Weights of a small GPT-style language model, trained from scratch on English Wikipedia.
Size: 15 layers, width 96, 3 heads of 32, MLP 320 tanh GELU, vocabulary 26868, 4.17M parameters.
Training: a variant of Muon for these matrices, 178M tokens, 4604 steps.
Each number is 500 + 50 x the weight over its row's rms, rounded and kept within 0 to 999. Layers, rows and columns count from 0. Numbers have three digits each. The size before them is the row's rms in percent of the matrix's.

# down: layer 12 MLP down (transposed), 320x96, rms 0.308, rows 297-319, columns 0-95
# up: layer 12 MLP up, 320x96, rms 0.248, rows 298-319, columns 0-95
down297 111:503507439624449457542537513492438458557506520501545460428489494503354538436521463427435517439533616489500483533472527543501516479516522479508518533496517430626472363467501503474481448504571572556536454489538592493470540487494399450575552486469529580532509487452564447584463504497559446514
up298 099:503515505435565481542537562580452447486462489478518424467525528495516534483585450487467508410478492504458538460502471428485600351504486438515531555484505578508556542544506453511469427484467510489510512486435530485561582402615525441470484454417464530453475536604447447478501468554564608596
down298 106:452437503540496565634580469546538490527536564483408563458455515423467546469528435547503381518500562539474506471496475531456454414464516563498481565445621467521469547491428584511546494558418524466488389407541442491468522488527508548514458530527562470580501536448517521581440486487483455455
up299 120:466429586397555421600543479496548422407472473515389466505522418510518537474497484481485498597441605541563433469462528526578481523501499558523540577605410469505510470437532549558441593475450483427553540461459552513466517546510479508545520538572487474536502474566547541530480508453486500436
down299 120:498551509427495410500507493484517505400452458527480491530432563544560528443533538566522515474508461565543510494476416450469499492430568497462476507548358473544667421501553548521468487563484512501515543471464521552494567573493500438420443555428480540598529468557487553528464467374540498494
up300 090:531494586520518460532498553556384606507533470530489505530549473502572439506487493437475524451546439520505521524509486467445520397511551480445613520491423558477419470586449436523536451414486559451497549532507497478380557459470524408541553442490415548560488535571443495533535502433528472602
down300 101:427541501527504425505549474587530468535500450541472527457502509473445424393477569505505499517516476548494565485536489428506472509511468443469506515513521516609432689509487558495440490490424432396461510497552621524501494554588531507527525546401548422504543527424529507523439480462524554435
up301 098:574530492471504492500497506589415553548511568518494466440538445429501527502501462519506587491578521477476492504467495487422550513542407558461464480534557415518533572580551447494472493535465520606458526555400430438448585562477504448438512539389524505454580495392528509512398453408520477500
down301 088:475463529450508400474402520541511435556481557495507475515442556473515504544540478679473361447504493511561600493565576531549444494498410543475461476521577471499637462481437436545503471504535510496556489488472505514553552501471507516457484486465539539474559505475486501466514468583436407422
up302 114:423576596366512471450569526507527505468435539470506595501473492553503556513539508532476507475409507517518554510361451428515498496573549546541430501580535474465550537475568563567515486450510491530472497444471425499481432490568454494641556491577429485450500409507489489532459464497506478431
down302 114:452521493611519416475499466536525510551486608551533569504478533407427553529634433465550486458417525528432501554465480483457493447488502553484461414495554509451456599507490528499513488481452504503594542499540421505528443475522599569466473401491459499509448618522541594470436469548484503506
up303 099:516479490468574530547440467412613507490481482574484515537516450545442483531512462519454554572563534439540549433465455532403522548537528513554554527549502396441490535462479411654528563467457519498463443446428526538566441606518527423528519484504449542535479420521460552506560547473494555446
down303 097:466516547411458497529480444409526470546477423465522605475508499531549517527470543550562517444521423487534546557461536582509433472483563527439551497544549372515476454455455609534491536465520439507550437543527458493424462443541369552507494532492452404533561552405572506568527540493523519460
up304 089:527547564481509451522528534441433401474446507510567478493448490572547483477476413573460565546471575458426573494445559562511575372535497447458456427467428484532498469469481569550502564495499592488517471419381546541535492541504567578475452408520531545433500473491501504533561558545486441476
down304 082:542559523436501575519434456529557581589556434473558453477441428428462495444537540594562453532539470550493446460520436506455519582473495507512486485530462509420563514451462567450442532535557456513491545501508403395404488458522427547556582533487418460544569530443530497448460537527474509592
up305 104:494461518520519475450378440491560454476494576475557463545456570528511405612487509483390515570570482523519518516486397498430421498466499440472559523475609503489486481491604511585575495429456488499455521414510494408507476538495457510420452525524440609512461503559534535597534475509490511479
down305 107:525471509585501445440542610510544463499512459402482529542527424478500471439507478420488501537535513596510509521507516495550518450531405528457602562456477489543504429456497561567492492498410439437528473497496482514481434453550628573482549509531535439590409478487503454521574486443414618538
up306 100:529402557428509517562452407533484460393474573520562602442580501421534476594492435470427512532522443477517539533454451534502534451489530505604545516547512530536588495470514532520523565482495495399519396460456472496475487457412523524605539489476553525489463442508538433531556536467474445416
down306 112:502458508594522433545455534456611458525488434457521458568448488553509468499422533535534591514476517525472559397546582480515523495442602524489473506451534497409419530540482474527363453451443474528535505454471534480525464529528513535445547424533464512576531523510572556465460476515633501395
up307 101:537552543479489560491509484373512485508529502557567486457606447502460451448566513618560453410469502488525427502547433521479560565449514435501522487567492440494420513465507461523441531519448510558379432532447451478530511541478395445518549540463459413493551522504567556487462445623470522492
down307 092:567611483535567485504460499579477462441424536395514495452506492508465520474496484524494320500555576580541503520392540579544479515416533465531432550516554469510550569451446493485527510469454547449449498522475491554579429563463511466417553517583480576436523527494488513530513477430517482433
up308 103:408564501486491553561559545466546559510555528492493476481510486544536542563530516416443499523521454485532442547665529446554525579589505591463506553541529509508445467453490455467549504428524470494478511419571422470509536513475373512549469502418407477398486505456452529466437464550416537508
down308 100:411529531493458561506497510489425510464536480461519464470485516516436453431550464565442588583567541487614440467471527568495533549519497531518522586552462465492562439571529584463532583546462489482454488464638426502526492478461488436512471527413550476332452495466447427545495470488520486476
up309 098:467557432493475550486454424507512422533439503558539470432466645510571505501493508488515456521499499512479510342484530553444518493457552403542448537482450489441523530575518466534533554436630536504563509543481609512549452540518528500487525461616512512516439510540450508420502442488485569411
down309 087:573437562584533480559568466533547511583544500478525471454583501451488512468535519417354388506536555471519437513430506494499473542452493550513555502492410499528475407424546558575503458475588490422521435481494481539474479443599475548509428575491475399489518476498553440529466543559514528544
up310 103:593450578557496551592493547487531517491568467462388501589465550521440467451547586474495492512502402521381464525519496469469532471399533509570534486505490443552499517520491446486421559479531552546461453529534560508489521554530572433499536410451622467468510502455440483487408500459563458411
down310 098:544543505501504511411429588484481458505477582540491471460454551443495594533485464608536495437433528518490491529492595460514498523477510482543490493449485527512553455374494481592534483465516353462539527508425521450507496628486576527448492457550499404471382547501565573493481560438493489494
up311 106:583425426428461584405467549405479474621433490463433504545465491555556558449526478511525550466605522582453513510522498544450448451545514498558560572460450425550483500540566450516501473492502525494516412435475546521539571463466409584481483530480542537537426506552482547467548536526499424443
down311 109:515460387488510460442472554476490455510502542558505494446465459427607520420491467561579446463542524477529488598571544497455529450523495490565436535538561446641479449415471550543523506519516466401530524442446526525539434480447475475509445546448447557514391540555446557584522576533511538483
up312 087:517445546502535508544489586486445475557487552593520529503458447489618555415524488553565441507524448514441423413519476508584534526529522442504471471437500590537463479503509539465486464501495517464516581540516558517436412470541541347448622572516431505524464473548547436471528556531429527444
down312 094:486443482430473487425423457399528552454494512490518516465528477512425386508438545641437512464558462551508500570528521535569517476467449521503599491545388557522490631558544516522537506449473547548515467506424435462546441563541524524518546519456571508482416502495446538449496470414522507563
up313 101:535451527471460558571523546401514482492592589486465472520553415567414482484580537472544546541496431462605442484481479594563548583519493505523462462447434523521499478402574463458437577447562489516467387453466546458444507480529570481557566531560490440492505488501556479440521499534465549426
down313 094:537527517607405468469442412585463512524553531563584558493420507458456545444549541577448545433400418532590523506453497534453531518473448463466476532516489510486530615518518559471529496457461520554470622527460461465529506486477522412502490508480418499519497565457501461385490517413469578502
up314 101:452526505411448489456584503557425436520536448565537516477460442539491452468472511505534497513466538500453579499447467569498474519437568400555475498403473537495516582529559572455479579399614456495488387519549497498490532593549493515464496483540488448497380567469437564512495516478482482613
down314 110:599524428466454387541584493452527474570531515511502649519511498522532521589569418513434556460492526451479520474519509403471511455473527552570511445430520535429544475484582492467513456517455505454520557495506451480476432531545445494544457409542444467512501486478405547595484435467589502585
up315 090:502600524442609548509542603471475525496403532563565521499416476491563585545524500547497400490477509485512494404571596551580471495490499521510463498504494514520509440469412469460427576462492433526466603482511584450404489504465516456495500535554500488475525527510571508537402469534490385448
down315 081:441520533408470481449357444442476481470486409473497491491427483504500520405547479518618454588526497528484563494394524502479545464482503547530581511530520612530447496542441515461527432463434541544557544438450542527547405505510421539489505504519471534506518573496543532458630557489443505552
up316 093:471525538618510481403520493592535558526505536525503472597412569472517456522480541619464493466453410484463348437445479515544464527470447465497563511473530409496440529470507532509503562484560482515507508459519540457549481429538525493541501503554468520516492593515507462416406611551468410497
down316 089:511552510643536562520510487472454464537480518461436541431474519429482571424492462689528518555518519454502548449476500493489497425534544533555363490455456557459533446563492478552582424593402440488522469552519514494457538492527529520457549454506535476498512436476471494475579518514448523436
up317 091:461524535615407411505489492532476497547527575519588506586576474456546590516454488516455518420527472512464556501427517423472434524541459469451549567486472500455387544494501523548488307482573555423525493501577508430481518479545538562476474473457493433505546496483510466520523480423494458487
down317 099:561488399473574415532516484505509502414533506537453487454435442600514523432462420418457498491474480606500341589484527423504531585573569425483476568471483452586513527496514518529538493558548556474544552562439524483481517562524538455538495491487516453447517502536441527417484473497564446549
up318 093:361533515433449579546472540517549494593529593543520491521497495538446501487542532520395461486429545577481459542417394484454515465542557565490487492484541544515530440528524444564557571556495550471451460486434506487429408470471515445510479528626510517452443460411504563536464448563522524448
down318 106:462554474500461490450450553480612543536480447500506546446565490518486502507546444611485460477362566541443597467495447483557507452486529627555445486482484477489486412625485548548558428466536412445445511575452450503514507494586508489543516581503498436515443534549421466548533493481479493528
up319 098:511480486440569435501522439412471453558457552528519545564490480639464449501549477585421424445505464561489505504509492469475443520607436445553502479443607435475458611478524456494541539511499533546494429458623514452463412516490518477479509542480445520542516461542522503569516480546407597498
down319 103:515459554494538373457565477514515539495480480547477462461456524524542481429537559593415572439503452468514591534443495519545515437465438426434501617503638392405508562490535503435540464552448488544449550529520561598462469482500483549502479447515529555512483517439465517547477543438507520436